config.toml
num_hidden_layers = 14
hidden_act = "tanh_gelu"
norm_place = "pre"
attn_scale = 0.177
bias = "all"
init = "normal"
init_std_o = 0.0104
learning_rate = 0.00259
beta2 = 0.98
lr_head = 0.0061
max_grad_norm = 1.0
schedule = "wsd"
final_lr_fraction = 0.0
doc_mask = true
Each number is 50 + 15 x the weight over its row's rms, rounded and kept within 0 to 99. Layers, rows and columns count from 0. The size before them is the row's rms in percent of the matrix's.

# layer 7 MLP down (transposed), 384x96, rms 0.163, rows 218-290, columns 48-95
098:32 36 33 62 62 33 28 49 41 41 54 55 62 43 32 64 51 42 69 50 71 47 57 77 58 43 67 61 45 35 54 53 29 49 49 53 65 70 71 23 57 32 67 35 61 22 61 79
098:56 39 36 65 44 54 26 48 36 84 43 83 91 54 64 45 58 42 45 42 46 41 32 43 58 41 40 33 45 52 34 48 54 47 73 58 28 29 46 47 36 59 61 53 49 25 50 64
080:80 43 18 41 74 56 64 35 48 80 44 59 35 39 45 45 68 44 71 71 57 29 35 53 18 39 59 55 44 53 42 82 24 52 55 40 52 41 64 59 19 78 40 41 57 36 64 55
073:42 43 56 22 36 56 61 59 44 70 72 44 29 31 74 38 73 58 37 79 46 73 41 42 64 71 40 41 59 46 47 96 41 73 54 56 69 42 52 35 24 55 41 40 61 54 48 30
112:57 48 37 30 81 15 54 40 38 36 71 51 50 56 05 52 43 32 51 44 48 53 07 70 36 64 50 41 66 47 66 47 64 48 77 35 76 48 56 55 41 75 57 50 64 36 54 31
100:40 67 66 56 37 50 45 52 56 36 61 31 76 47 17 66 40 65 41 71 44 56 50 54 47 83 61 58 54 44 71 44 66 66 43 56 32 71 45 29 45 47 72 30 39 42 37 33
091:45 75 65 35 62 46 61 08 82 43 52 37 81 56 60 43 68 40 65 48 55 69 48 31 41 43 57 72 63 56 26 41 46 60 50 63 73 79 25 42 31 59 42 63 30 64 45 40
120:70 18 60 79 66 34 56 63 40 58 52 39 37 50 34 43 41 59 41 71 27 41 46 60 45 41 37 42 33 57 54 95 41 44 73 45 44 41 49 38 47 58 57 29 48 64 64 63
089:56 47 38 36 38 40 14 35 55 63 59 43 35 50 63 55 52 60 37 39 49 23 62 34 65 13 67 62 43 45 49 66 54 62 52 34 49 57 54 84 29 39 22 33 61 26 59 52
098:31 61 52 37 45 32 60 38 58 52 62 81 53 48 38 53 51 49 55 85 64 36 21 29 49 79 50 43 67 46 80 47 60 34 38 40 46 22 38 65 58 38 35 47 69 56 59 51
091:48 67 66 50 49 75 54 17 59 78 59 41 27 44 58 45 48 68 43 44 70 72 58 59 66 34 42 52 46 41 80 72 45 49 49 57 56 45 56 31 49 37 29 56 88 51 71 47
089:47 24 36 38 50 30 52 82 41 42 41 44 60 54 02 52 43 68 37 60 47 60 46 62 47 76 45 38 60 42 20 61 32 57 44 27 68 65 22 38 57 57 54 28 72 58 83 46
101:63 34 69 60 53 74 35 46 22 82 80 41 70 50 49 50 54 76 56 37 31 20 56 43 46 27 54 53 53 49 50 69 56 47 31 47 35 44 56 57 31 37 65 54 36 53 23 47
082:43 52 33 34 32 22 54 81 41 44 41 50 49 38 52 36 62 35 50 40 44 85 65 62 59 54 47 51 48 63 27 63 62 75 64 29 49 76 43 38 23 50 46 58 58 63 63 77
100:25 55 44 43 40 90 67 61 48 22 65 59 61 56 42 52 45 59 58 28 47 38 53 71 55 58 22 53 25 47 83 54 26 36 47 62 45 34 41 81 50 42 59 55 65 56 78 54
111:68 65 26 49 51 48 61 53 58 43 66 19 45 45 49 67 62 60 31 65 52 46 74 65 34 37 45 28 34 29 64 63 60 33 38 53 44 61 71 72 49 68 37 54 23 32 49 53
082:32 50 38 63 60 18 31 55 57 48 50 42 68 53 19 50 43 46 53 36 52 27 33 45 47 57 57 49 46 37 31 57 54 43 63 49 32 39 58 54 30 49 58 50 33 69 62 67
097:64 43 45 44 77 42 36 61 31 50 19 36 69 56 31 50 80 68 53 44 67 67 47 69 37 41 58 52 32 30 29 43 62 37 28 59 51 48 64 36 51 34 33 40 68 64 45 09
092:45 59 53 61 61 58 68 57 48 59 44 59 64 54 43 25 38 64 34 31 19 60 56 27 41 43 52 87 53 76 27 35 38 33 69 68 59 59 38 26 53 64 61 63 66 70 38 61
118:44 48 71 52 57 50 52 47 49 53 74 48 59 51 43 63 13 41 58 43 62 61 67 52 37 58 58 34 49 42 46 47 35 70 14 64 31 43 70 31 76 40 54 50 57 28 82 57
118:72 42 26 60 55 97 33 65 50 35 57 44 07 55 73 33 60 34 59 36 61 71 50 55 41 40 55 44 48 57 46 54 41 40 60 40 57 33 77 68 51 51 48 39 40 60 36 45
117:69 53 63 44 56 78 45 77 45 73 52 51 46 47 49 70 60 41 30 51 46 19 53 54 27 29 67 64 49 35 56 63 74 54 54 61 30 64 43 47 25 57 76 54 23 58 29 40
096:57 51 58 49 27 48 49 80 48 38 47 55 14 56 25 51 91 05 67 53 49 62 39 56 57 42 69 69 44 71 44 64 43 54 34 43 61 39 34 60 34 49 44 55 52 58 46 23
096:66 56 35 55 48 22 38 22 67 70 39 40 39 56 65 40 77 32 30 68 54 14 41 56 19 55 57 39 60 28 72 50 47 33 86 63 51 68 41 50 51 52 29 54 49 55 68 46
106:63 39 60 34 38 32 54 50 55 56 60 50 24 45 37 42 50 75 59 44 40 51 36 50 32 49 41 37 49 80 40 42 60 34 14 40 35 46 58 74 56 47 27 43 69 69 50 52
120:54 09 72 63 46 90 44 44 80 61 85 45 32 48 31 50 56 39 28 52 73 66 39 84 20 62 45 54 49 32 56 61 51 52 60 17 42 49 45 51 46 34 54 31 59 50 50 46
082:59 41 22 75 58 27 49 48 42 63 57 17 81 55 46 37 42 56 58 53 08 57 29 74 63 33 41 70 48 53 52 57 63 51 66 52 55 59 49 53 55 51 62 52 71 46 55 26
086:31 41 26 51 70 52 45 65 41 54 34 23 72 47 24 34 65 29 56 42 39 69 50 42 51 73 70 56 68 41 47 37 84 41 48 65 52 69 52 57 27 43 39 46 47 50 60 38
095:49 62 45 42 60 65 64 47 48 42 34 14 22 66 28 52 65 46 61 46 53 52 52 36 11 34 69 59 64 51 49 47 44 52 88 73 38 36 51 65 53 67 24 51 65 56 44 61
076:72 68 54 35 72 34 45 64 47 32 43 47 32 21 67 46 38 15 75 43 42 35 48 69 66 51 77 61 60 44 40 53 38 57 58 45 65 32 59 51 34 69 41 24 54 21 49 49
086:39 92 70 58 44 28 58 35 80 51 16 83 71 54 80 47 49 30 44 37 63 48 56 52 62 50 37 80 42 68 38 49 73 30 49 56 42 47 26 66 55 57 44 33 47 32 62 25
090:43 46 24 41 73 56 62 62 29 37 47 18 61 52 54 50 74 22 57 72 70 22 16 62 58 39 70 65 52 60 62 29 44 64 47 31 52 75 60 56 34 59 33 69 55 64 55 51
084:40 31 46 48 63 33 67 55 54 45 48 50 48 48 40 42 55 66 34 65 49 29 65 45 41 69 45 46 17 33 40 65 51 69 57 55 49 34 45 35 68 47 64 32 46 33 86 68
089:49 43 39 44 29 52 54 64 47 62 44 65 74 49 59 46 31 44 42 45 44 34 40 51 82 29 67 47 18 81 39 80 58 43 43 45 64 42 29 31 42 26 29 59 36 48 56 34
079:40 40 46 42 64 51 56 46 32 34 19 36 38 34 65 22 36 42 56 53 46 32 40 60 38 59 77 36 50 53 45 69 27 57 48 42 67 72 49 62 36 57 55 38 72 32 70 50
092:40 56 28 57 69 42 48 69 45 56 09 26 63 56 49 66 65 00 45 46 42 33 35 67 52 37 49 41 41 46 45 44 56 72 56 80 42 56 42 44 30 47 46 73 58 94 43 29
099:50 52 19 59 69 44 36 37 42 33 13 24 60 52 42 66 50 54 50 64 76 53 45 53 77 57 64 25 54 37 59 52 51 30 49 56 49 67 56 57 42 51 80 37 66 56 46 60
115:52 67 58 50 66 64 65 60 79 63 67 59 21 54 54 34 60 25 47 62 60 35 39 49 66 56 61 47 46 74 28 46 45 44 74 71 42 61 52 69 47 40 31 67 42 33 63 23
081:51 45 54 38 69 68 30 52 58 51 56 77 35 21 58 64 35 46 52 30 58 44 49 62 50 48 61 33 75 60 33 49 64 45 53 46 80 72 49 45 00 54 06 41 62 92 47 34
168:22 68 66 53 32 72 71 49 56 47 43 29 74 52 57 57 77 46 56 72 44 75 52 46 51 52 52 51 29 30 51 65 51 70 51 53 64 39 19 38 52 65 52 65 35 49 57 75
092:63 27 54 61 53 41 47 40 29 42 18 35 61 64 50 42 41 76 50 74 50 41 60 57 35 65 08 17 50 28 58 59 62 48 72 66 49 38 45 59 41 45 49 53 57 36 55 63
095:55 44 34 52 25 67 54 65 66 67 45 61 40 50 41 36 68 50 48 39 58 43 69 52 29 42 61 83 61 55 45 71 38 41 57 47 27 59 43 40 57 37 57 71 38 49 11 40
108:38 45 28 51 35 53 51 66 28 56 44 57 51 47 27 66 51 38 73 35 51 35 41 62 57 57 45 22 55 29 63 55 52 48 65 74 37 58 71 56 56 64 34 35 65 47 74 76
094:71 41 34 41 42 28 40 44 48 63 81 49 57 58 45 53 70 34 53 56 53 36 43 61 74 70 37 48 57 65 55 56 31 25 47 29 20 32 74 68 33 37 50 44 53 49 65 48
107:54 35 70 83 74 88 64 65 29 55 70 45 59 59 55 40 23 66 61 56 43 36 71 72 46 37 49 44 54 35 53 67 53 20 44 46 45 52 39 59 71 83 41 49 58 40 65 44
082:78 72 23 48 48 71 44 45 75 62 53 35 65 53 59 18 65 64 70 54 34 56 71 72 31 82 81 71 41 52 44 75 34 52 42 44 69 58 42 32 55 52 58 37 21 36 52 50
102:50 30 57 31 40 33 58 42 55 41 68 68 21 48 61 48 43 52 53 72 60 63 41 49 39 46 39 38 50 63 65 50 57 48 40 54 39 16 49 86 58 76 67 51 19 65 69 56
090:77 54 17 53 71 63 43 63 51 40 61 34 32 43 41 22 69 48 70 51 22 58 31 59 87 36 54 46 50 51 75 64 38 51 66 40 76 61 54 67 14 88 43 63 48 24 50 48
090:40 47 51 58 54 25 65 30 68 85 53 47 46 54 59 20 54 48 48 50 40 51 54 48 27 57 64 42 41 51 46 44 40 73 63 46 42 64 67 44 61 62 51 45 61 08 49 46
095:40 52 38 38 63 32 55 51 33 44 33 41 82 60 60 50 65 36 17 61 56 54 50 52 79 63 26 28 36 53 63 27 48 62 42 54 63 59 44 46 33 40 46 56 46 31 77 69
096:38 34 31 61 54 71 68 93 60 51 41 40 51 52 49 53 63 18 58 17 57 47 44 62 69 44 50 61 37 27 84 49 30 77 57 41 48 66 31 86 47 51 52 26 29 34 49 44
091:62 77 76 62 62 62 54 67 61 55 45 43 43 58 49 33 61 63 57 57 57 35 60 70 48 62 52 48 55 40 73 64 46 37 55 82 64 63 46 37 43 56 36 60 65 00 65 26
121:25 64 54 52 63 64 50 52 54 14 44 31 62 49 49 65 54 66 50 53 56 31 61 36 06 24 58 37 60 64 57 56 47 36 35 27 36 25 52 42 39 54 33 53 53 30 51 64
099:93 69 56 46 35 42 47 67 67 40 44 49 85 44 57 64 57 51 53 53 04 38 60 58 49 65 47 48 34 20 46 45 50 26 60 81 50 69 53 53 52 61 44 52 62 54 41 25
082:63 30 68 47 47 57 36 44 35 87 82 79 54 67 70 43 42 44 36 40 58 40 43 45 43 76 63 43 52 24 49 44 32 34 31 52 23 60 70 14 67 72 39 34 40 66 41 72
096:07 75 66 40 32 69 45 49 75 43 76 57 61 47 52 51 50 49 56 43 23 53 56 53 45 61 67 58 54 68 53 36 34 50 40 52 30 39 62 65 53 52 39 54 58 64 19 40
098:70 58 19 41 42 56 54 61 41 53 60 62 35 40 02 45 68 63 45 68 60 67 61 47 62 26 51 63 58 57 42 41 42 52 83 44 43 51 36 41 48 41 43 41 58 67 39 17
097:36 77 36 60 58 94 54 46 53 31 51 50 53 51 44 60 39 76 50 68 36 33 99 31 59 33 72 51 57 27 85 57 63 18 53 68 69 54 18 56 44 55 52 47 39 47 53 48
096:20 47 82 51 50 61 44 49 59 43 25 25 25 44 59 48 37 75 43 57 61 52 78 36 59 61 43 75 60 22 58 52 36 34 44 44 46 41 68 57 65 42 53 39 54 60 49 42
109:51 45 60 25 59 48 40 53 50 61 60 40 48 51 69 44 46 59 49 46 53 78 57 55 42 14 53 29 64 46 36 65 66 15 79 61 43 36 64 63 65 47 57 43 50 38 65 86
130:63 28 88 92 55 40 62 44 50 42 49 54 62 69 53 75 01 56 42 50 46 42 76 43 32 52 35 46 52 58 57 80 30 44 40 61 50 34 47 26 65 34 44 34 44 52 61 43
103:48 52 61 57 38 58 40 23 55 66 37 57 37 46 36 38 67 33 23 42 91 41 39 16 48 65 57 62 84 44 33 34 51 25 48 31 48 56 57 54 44 41 40 37 65 76 43 45
090:40 44 28 67 79 25 51 52 38 52 43 42 60 53 81 53 36 18 45 66 33 58 21 25 52 68 53 45 49 53 46 55 76 70 79 47 62 60 60 48 41 57 76 59 75 39 53 65
094:55 39 61 51 59 21 50 49 47 30 42 09 57 54 50 52 19 59 69 43 53 56 40 50 41 35 83 34 03 22 54 49 41 38 35 72 45 50 56 50 44 40 44 61 33 56 43 40
090:60 33 48 52 68 86 51 56 13 55 62 45 50 49 43 32 52 44 52 53 45 24 24 47 52 50 80 89 55 65 36 68 45 50 69 77 36 41 59 55 24 51 38 50 48 37 33 36
087:47 81 65 47 52 14 63 60 62 09 57 38 42 61 31 35 55 40 55 49 40 51 53 70 61 43 71 35 48 69 37 52 42 57 49 18 62 66 52 63 23 65 29 77 41 45 56 67
083:73 37 39 50 53 16 30 52 33 57 46 55 77 58 22 50 45 18 55 35 73 35 13 60 67 60 41 60 65 70 49 44 43 56 56 45 30 51 47 66 40 30 27 48 70 50 21 51
082:36 33 54 43 66 33 39 66 47 68 48 37 29 38 72 41 38 37 23 45 52 20 40 59 60 58 83 82 57 52 61 66 41 56 42 55 53 33 72 41 26 54 32 63 53 56 57 43
084:49 60 33 21 63 56 59 56 48 33 35 33 43 48 59 27 65 36 45 45 60 52 40 46 49 60 80 66 54 52 64 45 54 45 37 22 63 79 45 19 21 59 30 50 68 42 34 60
094:32 53 60 44 65 73 70 23 55 42 60 32 42 62 58 75 41 43 57 50 51 29 53 58 25 41 51 39 40 41 48 53 44 63 35 41 32 83 70 22 38 59 76 26 70 64 39 74
117:50 59 40 33 35 85 37 63 46 51 48 66 39 47 54 54 35 62 61 66 66 21 46 49 23 71 61 76 64 57 57 35 28 66 23 21 36 45 58 52 46 36 42 36 41 54 16 58
098:71 55 38 60 66 52 54 57 55 33 40 39 49 39 27 38 50 37 51 73 26 58 45 83 44 43 43 51 71 54 48 45 43 32 73 47 43 72 38 58 29 69 49 66 39 57 32 44
094:48 59 73 60 35 62 44 46 57 72 51 64 43 47 50 35 74 11 65 57 54 35 53 51 49 70 47 86 43 14 45 49 39 37 60 63 70 75 57 78 40 83 57 51 45 42 44 20
# layer 7 MLP up, 384x96, rms 0.243, rows 219-290, columns 48-95
097:19 64 43 42 52 50 31 50 49 44 38 47 15 80 54 37 34 48 54 72 51 64 60 47 47 55 53 31 46 74 50 58 36 51 34 12 42 83 37 40 65 56 53 40 61 45 52 59
080:65 38 38 52 30 49 49 47 70 58 36 43 37 39 86 68 57 73 49 72 46 55 41 63 59 61 24 57 76 37 55 57 75 52 49 37 69 58 56 52 42 30 48 45 33 46 35 56
076:45 73 44 41 80 23 62 71 65 31 45 63 61 22 44 49 53 41 50 37 43 44 63 53 38 49 37 41 22 56 20 59 74 46 52 39 63 59 62 51 41 48 28 52 61 66 40 44
116:65 19 64 08 51 40 21 42 25 46 35 54 39 59 58 33 33 47 49 92 72 55 66 52 58 61 44 49 47 66 49 60 65 52 39 48 51 80 57 19 42 47 68 42 40 56 45 58
104:52 49 75 13 54 40 30 68 59 60 65 56 72 58 54 58 30 76 25 64 33 56 53 34 43 70 43 39 81 45 47 63 45 66 54 54 56 68 63 45 51 48 56 28 44 40 51 65
085:54 49 58 29 80 47 43 52 65 38 52 59 29 26 49 43 44 58 52 66 35 47 75 41 65 58 38 24 50 61 51 49 56 37 61 32 66 44 71 46 24 55 66 61 56 53 40 57
089:41 53 59 32 48 48 37 65 17 56 57 32 56 40 43 72 39 57 36 57 54 67 79 50 60 39 45 71 58 49 51 58 88 31 47 53 57 60 59 32 35 40 57 59 49 63 34 61
099:71 50 45 47 60 24 76 60 42 05 69 50 71 41 25 38 27 65 23 42 29 73 59 56 36 39 42 62 57 73 40 33 52 65 48 29 65 51 51 66 49 68 64 86 47 65 44 63
096:50 26 73 60 55 42 39 64 41 48 46 44 44 43 62 67 37 44 56 50 22 58 29 79 59 70 49 35 69 43 60 54 45 51 74 66 40 52 22 57 21 63 41 36 19 61 45 74
101:46 32 75 64 58 41 54 88 61 34 62 51 57 54 58 32 28 42 40 68 34 38 21 43 18 58 40 39 46 77 62 56 39 59 29 31 57 53 65 27 46 47 43 68 55 50 46 54
090:35 73 76 30 70 44 69 49 51 33 38 40 74 33 70 55 65 23 48 57 42 61 74 60 56 65 31 43 37 34 51 54 49 50 32 74 41 58 46 33 52 42 53 54 70 48 62 33
104:22 49 67 66 43 34 36 39 31 50 68 50 67 43 24 72 53 21 56 40 23 57 29 85 61 54 39 42 31 51 52 60 66 46 21 43 40 43 56 36 44 52 65 66 41 64 47 43
080:34 19 57 58 70 55 47 60 47 62 52 44 34 32 45 73 67 52 45 61 57 43 48 77 35 49 37 28 74 16 52 60 45 68 39 88 48 23 54 52 49 44 54 44 60 37 60 27
103:58 35 39 61 52 52 59 38 51 16 37 57 26 53 43 50 49 78 47 31 51 43 36 71 29 55 44 61 40 58 40 42 49 40 44 57 48 71 69 49 67 36 65 66 62 48 40 31
112:49 59 55 49 49 36 34 52 41 32 58 42 50 67 55 71 17 73 58 53 38 70 80 41 27 32 47 41 53 74 27 54 32 29 40 31 56 58 41 89 35 46 64 62 29 44 43 73
087:35 58 50 70 58 31 63 30 32 56 26 24 78 55 37 44 51 61 17 36 58 71 42 61 15 69 30 48 71 69 76 45 35 67 75 55 62 63 27 66 42 39 61 33 66 46 58 42
106:36 70 68 26 49 42 45 48 39 52 40 44 46 44 66 39 65 74 64 48 45 61 70 63 42 50 40 45 19 49 64 38 51 42 64 72 39 64 54 55 52 58 33 36 60 74 43 59
091:22 50 82 72 35 48 57 56 45 45 57 56 64 38 50 65 37 38 85 46 46 39 51 75 36 70 65 56 52 37 48 48 57 56 64 77 49 19 48 67 29 23 60 33 44 63 38 64
093:46 34 58 49 34 43 52 59 50 48 59 41 40 32 53 54 58 72 31 55 31 47 35 62 53 98 39 52 55 39 52 60 60 72 57 40 50 53 34 31 55 47 74 43 44 47 28 66
131:60 41 53 55 66 57 67 69 50 19 98 56 63 45 17 46 35 49 66 36 39 47 71 52 15 44 44 54 46 63 28 61 35 70 46 50 47 47 60 58 48 40 65 66 43 56 40 63
106:32 64 49 27 81 49 48 53 57 42 54 61 42 54 50 73 52 63 11 54 46 47 45 60 48 66 17 11 61 46 66 45 30 85 66 61 55 77 78 63 35 31 54 39 56 53 30 49
089:72 43 42 49 44 33 50 83 43 38 53 56 54 38 46 29 38 53 53 37 45 59 38 33 64 60 25 60 45 52 49 53 59 51 44 27 59 64 52 28 49 56 38 57 61 83 34 93
105:58 50 66 25 27 58 44 34 38 37 53 30 52 67 70 29 27 43 73 58 44 45 52 26 55 80 41 35 45 68 34 58 67 54 49 52 42 87 48 40 52 56 58 51 55 46 47 63
104:33 65 52 31 33 55 46 43 44 67 55 35 62 38 47 56 41 71 13 71 74 70 48 65 59 43 53 58 78 55 68 52 75 70 65 38 84 28 67 52 36 17 41 63 59 39 50 55
115:54 62 46 68 60 52 49 46 49 47 45 49 70 31 20 51 46 42 62 37 84 59 50 58 50 48 50 55 59 52 43 49 72 67 79 56 68 34 71 48 53 56 66 38 26 59 33 59
094:54 28 63 39 57 28 65 68 50 48 55 43 39 75 68 51 47 80 33 59 42 58 83 28 50 55 54 49 21 78 69 42 56 41 50 40 45 16 40 46 54 61 44 58 64 54 44 54
078:52 23 47 61 44 28 59 51 68 48 69 64 34 42 81 77 53 67 33 38 38 46 31 78 37 57 24 42 72 64 66 60 29 68 52 60 57 67 55 58 58 53 33 63 43 38 34 33
104:41 27 60 61 47 56 41 30 30 53 56 43 71 50 59 38 53 29 71 84 58 65 49 57 55 82 54 44 46 57 45 51 64 65 43 39 42 90 51 15 39 42 85 52 19 41 40 59
067:47 81 39 33 59 43 38 54 71 23 47 69 58 45 46 33 37 56 46 27 68 49 66 19 46 58 41 37 46 55 50 54 57 63 24 53 66 46 46 59 57 41 28 39 78 55 29 57
098:61 38 51 32 29 53 51 46 35 59 75 33 41 58 37 76 29 41 32 62 75 60 64 51 54 60 50 63 55 42 60 62 56 45 16 47 37 71 66 00 57 32 22 61 53 59 46 53
087:64 43 71 43 47 56 84 61 66 49 62 27 61 47 64 44 33 30 51 62 27 71 64 46 43 57 62 56 46 42 84 50 52 45 31 62 64 28 47 50 54 77 41 54 31 53 35 43
099:23 34 53 56 55 24 58 41 30 34 45 26 58 65 37 70 54 58 34 63 44 61 48 78 37 52 23 24 40 63 79 51 53 66 58 67 53 53 36 70 57 23 46 79 45 37 58 52
087:34 32 51 58 43 49 45 50 49 65 25 26 52 34 44 37 50 59 43 79 43 75 52 61 32 50 50 80 61 61 55 43 66 64 50 70 60 69 34 52 50 48 50 57 27 37 45 24
074:52 88 62 45 64 35 79 50 61 31 66 57 70 53 31 44 64 37 49 35 59 59 65 36 29 50 48 55 38 38 49 59 45 40 22 73 34 27 39 74 59 55 41 49 45 53 43 23
094:46 48 43 53 56 49 30 64 57 52 58 38 07 49 43 67 34 50 65 40 34 59 51 68 66 51 39 57 78 31 57 67 74 30 52 48 48 43 80 40 65 52 47 35 49 80 33 50
102:32 48 60 65 55 18 53 77 22 48 75 51 63 24 49 48 68 42 18 38 37 69 75 46 41 48 37 65 48 25 63 44 33 43 46 77 48 57 40 40 53 41 46 77 35 63 35 53
110:10 62 47 33 58 40 39 44 62 38 54 47 67 52 42 68 26 69 52 44 17 63 62 58 53 48 46 58 73 55 59 58 57 69 26 54 54 45 71 53 63 64 33 61 67 58 35 65
075:51 76 50 44 48 61 50 51 34 38 38 30 49 29 23 30 57 52 72 68 58 70 80 39 57 54 49 43 42 42 41 61 76 31 43 39 28 50 50 49 41 27 70 41 55 68 52 61
137:48 69 69 54 80 56 40 66 45 39 52 42 66 43 04 47 62 25 70 60 66 66 41 82 56 40 36 45 69 29 63 49 53 60 61 62 70 45 30 39 53 37 36 79 37 61 35 25
088:38 78 71 54 61 60 39 44 52 41 52 50 57 33 44 24 75 51 57 39 13 36 43 68 52 64 61 41 72 51 36 50 59 75 57 44 44 72 37 56 47 69 97 37 44 49 50 38
100:51 73 67 28 27 52 49 52 42 68 31 53 26 53 16 64 26 37 67 56 76 63 37 64 50 51 65 55 36 33 37 45 46 50 72 54 54 67 73 51 44 34 49 57 44 39 42 77
102:21 29 67 39 60 51 36 40 47 51 56 62 43 59 59 47 62 39 74 47 46 88 67 76 51 61 45 51 63 31 51 46 51 48 21 47 67 44 12 33 56 59 56 65 32 61 38 56
102:14 66 69 49 69 57 41 49 60 41 41 47 52 56 46 71 38 51 58 56 51 55 24 50 29 51 41 42 58 33 77 64 27 85 35 33 66 46 41 27 32 49 47 49 67 58 54 59
108:63 47 55 43 66 58 32 61 36 29 43 36 41 42 63 32 44 71 37 67 68 51 48 31 43 64 50 38 56 85 57 53 65 33 23 61 51 76 64 47 27 32 31 35 65 52 45 34
101:30 36 99 44 52 21 39 75 36 42 42 27 55 51 23 68 37 56 53 47 42 55 26 50 59 50 44 36 60 31 52 34 50 56 51 68 65 45 54 54 45 36 51 77 53 61 48 52
101:20 48 48 54 42 43 53 59 46 49 37 69 58 40 24 37 41 57 61 27 34 67 73 74 45 69 39 80 65 44 38 48 85 52 18 44 61 30 45 47 60 23 44 74 34 65 25 60
083:46 40 64 48 52 28 84 63 57 45 64 51 50 46 65 67 72 33 38 39 75 33 59 51 28 56 45 67 33 34 61 42 43 62 41 91 59 71 36 59 41 26 55 54 54 39 32 53
094:26 30 61 47 54 69 27 64 52 36 69 46 52 39 61 72 35 39 42 39 39 60 84 57 48 57 41 59 70 38 50 51 50 48 48 20 53 36 38 31 52 67 49 59 56 83 35 47
099:44 43 67 48 41 25 71 40 41 44 39 56 32 44 61 64 55 82 50 47 05 53 56 56 24 53 43 58 42 49 49 46 30 42 62 73 27 54 47 56 49 55 48 53 51 52 46 42
092:45 44 51 44 43 54 58 54 43 56 61 29 37 63 37 46 19 50 36 41 36 49 69 68 16 44 52 65 65 57 44 41 35 33 33 51 39 47 53 49 81 67 46 39 65 70 33 34
089:32 16 55 65 50 54 38 37 30 46 58 51 62 35 50 96 55 54 47 39 30 46 61 65 46 40 63 53 21 79 55 61 44 52 36 62 41 62 52 27 37 35 83 32 38 57 50 46
114:44 57 53 47 77 53 27 33 54 36 48 44 44 55 60 56 69 74 34 66 47 49 53 48 40 55 57 20 75 44 52 42 51 64 50 34 70 62 29 34 36 15 91 37 36 49 49 55
104:48 59 55 26 37 55 58 45 29 42 62 44 35 57 57 60 33 49 69 72 52 59 47 43 26 17 56 59 34 41 48 54 66 26 46 30 43 47 23 65 55 61 53 86 59 56 39 35
087:32 67 46 55 66 49 47 45 53 55 47 27 74 62 46 28 58 66 28 42 47 46 44 51 37 14 43 46 18 81 49 46 77 61 44 34 65 37 53 61 42 58 60 50 15 51 53 50
093:24 44 55 52 83 37 34 66 37 52 58 59 42 36 42 48 61 79 68 47 53 65 38 83 43 60 53 60 58 40 42 61 58 66 67 36 56 62 39 56 72 39 61 43 77 51 38 39
105:03 44 75 47 59 42 49 79 49 47 38 41 34 36 25 52 35 57 52 55 59 46 55 49 46 48 48 34 08 49 35 58 50 60 68 60 39 57 77 44 55 71 63 32 73 45 53 55
102:72 22 71 62 42 36 45 54 22 36 68 50 52 53 42 56 52 59 75 43 73 51 53 64 39 50 42 64 68 46 24 46 43 41 54 40 56 55 30 51 57 00 34 65 26 60 34 58
099:57 65 59 44 36 45 40 52 35 56 70 55 66 39 63 46 63 53 50 48 43 35 34 59 27 37 55 35 51 82 62 61 43 80 38 46 27 59 50 45 22 56 46 33 70 52 48 53
100:68 11 49 64 61 65 00 52 52 50 67 62 26 49 55 67 45 65 72 51 68 46 56 61 54 52 54 31 34 63 50 60 41 67 27 52 53 62 38 39 57 20 48 39 58 63 47 45
087:52 56 53 51 42 50 61 68 40 51 51 26 46 45 53 60 68 55 22 54 18 56 74 55 39 55 21 56 68 63 59 60 55 50 50 68 40 63 33 73 57 51 55 61 34 50 24 52
110:23 41 61 23 61 61 47 42 59 22 43 27 51 45 20 35 60 46 46 54 73 62 60 65 41 64 43 30 14 34 69 72 47 53 24 31 49 69 50 34 61 47 57 59 70 43 61 61
091:47 77 38 26 50 46 37 50 48 51 29 50 46 75 19 62 22 41 63 54 44 59 90 31 55 43 40 56 42 54 53 46 55 53 16 64 46 58 70 63 70 41 52 34 61 68 42 42
095:53 39 64 39 63 45 34 48 42 48 51 45 59 62 38 40 15 65 86 43 46 46 74 40 48 53 49 37 46 72 23 72 70 64 29 20 67 49 41 28 39 57 38 58 76 57 46 57
080:41 59 46 37 43 44 28 48 71 28 43 65 57 23 46 31 63 66 61 52 76 57 46 46 47 62 24 31 51 54 45 52 58 59 60 48 52 57 57 55 06 51 39 52 75 47 39 73
082:39 46 48 64 31 53 49 63 58 61 60 46 48 64 70 63 21 59 46 36 43 64 50 62 50 32 49 73 17 53 57 59 59 45 36 35 54 45 59 33 66 30 38 45 54 64 41 70
093:31 13 70 61 65 51 52 59 67 26 53 24 62 44 58 81 43 53 52 37 59 47 43 37 25 51 51 56 19 50 32 48 49 62 59 53 35 41 41 43 58 45 55 86 53 59 49 12
077:60 69 55 43 59 43 40 34 51 34 53 43 60 48 47 56 40 59 71 64 60 77 62 46 54 51 41 12 29 44 26 67 30 57 41 39 47 55 64 59 21 18 51 58 50 44 41 57
076:52 32 54 59 41 53 77 49 43 53 57 27 50 47 54 45 29 37 46 66 26 34 51 56 48 53 39 38 71 59 34 62 53 58 55 36 25 48 78 63 52 85 50 55 42 46 46 54
102:28 69 49 49 31 25 61 93 50 41 61 37 54 38 49 46 61 79 39 51 31 54 54 28 19 34 52 61 36 73 82 48 50 38 45 48 45 21 27 52 60 62 58 69 58 54 47 49
113:55 53 51 12 43 57 35 46 68 40 52 57 42 59 27 35 23 58 82 58 36 52 42 75 39 48 40 57 70 62 60 64 26 43 36 27 56 70 52 37 32 50 35 77 65 78 33 58
093:40 24 53 65 56 11 76 44 40 51 57 34 62 57 38 90 66 42 25 58 25 58 47 45 55 49 34 54 58 74 64 52 30 43 45 70 39 32 51 67 61 62 44 65 20 37 47 33
083:44 30 39 60 29 54 47 51 16 56 66 53 53 53 55 74 46 57 50 37 48 60 60 66 42 54 55 75 33 63 50 49 49 40 66 25 47 57 36 28 70 39 83 23 08 88 39 48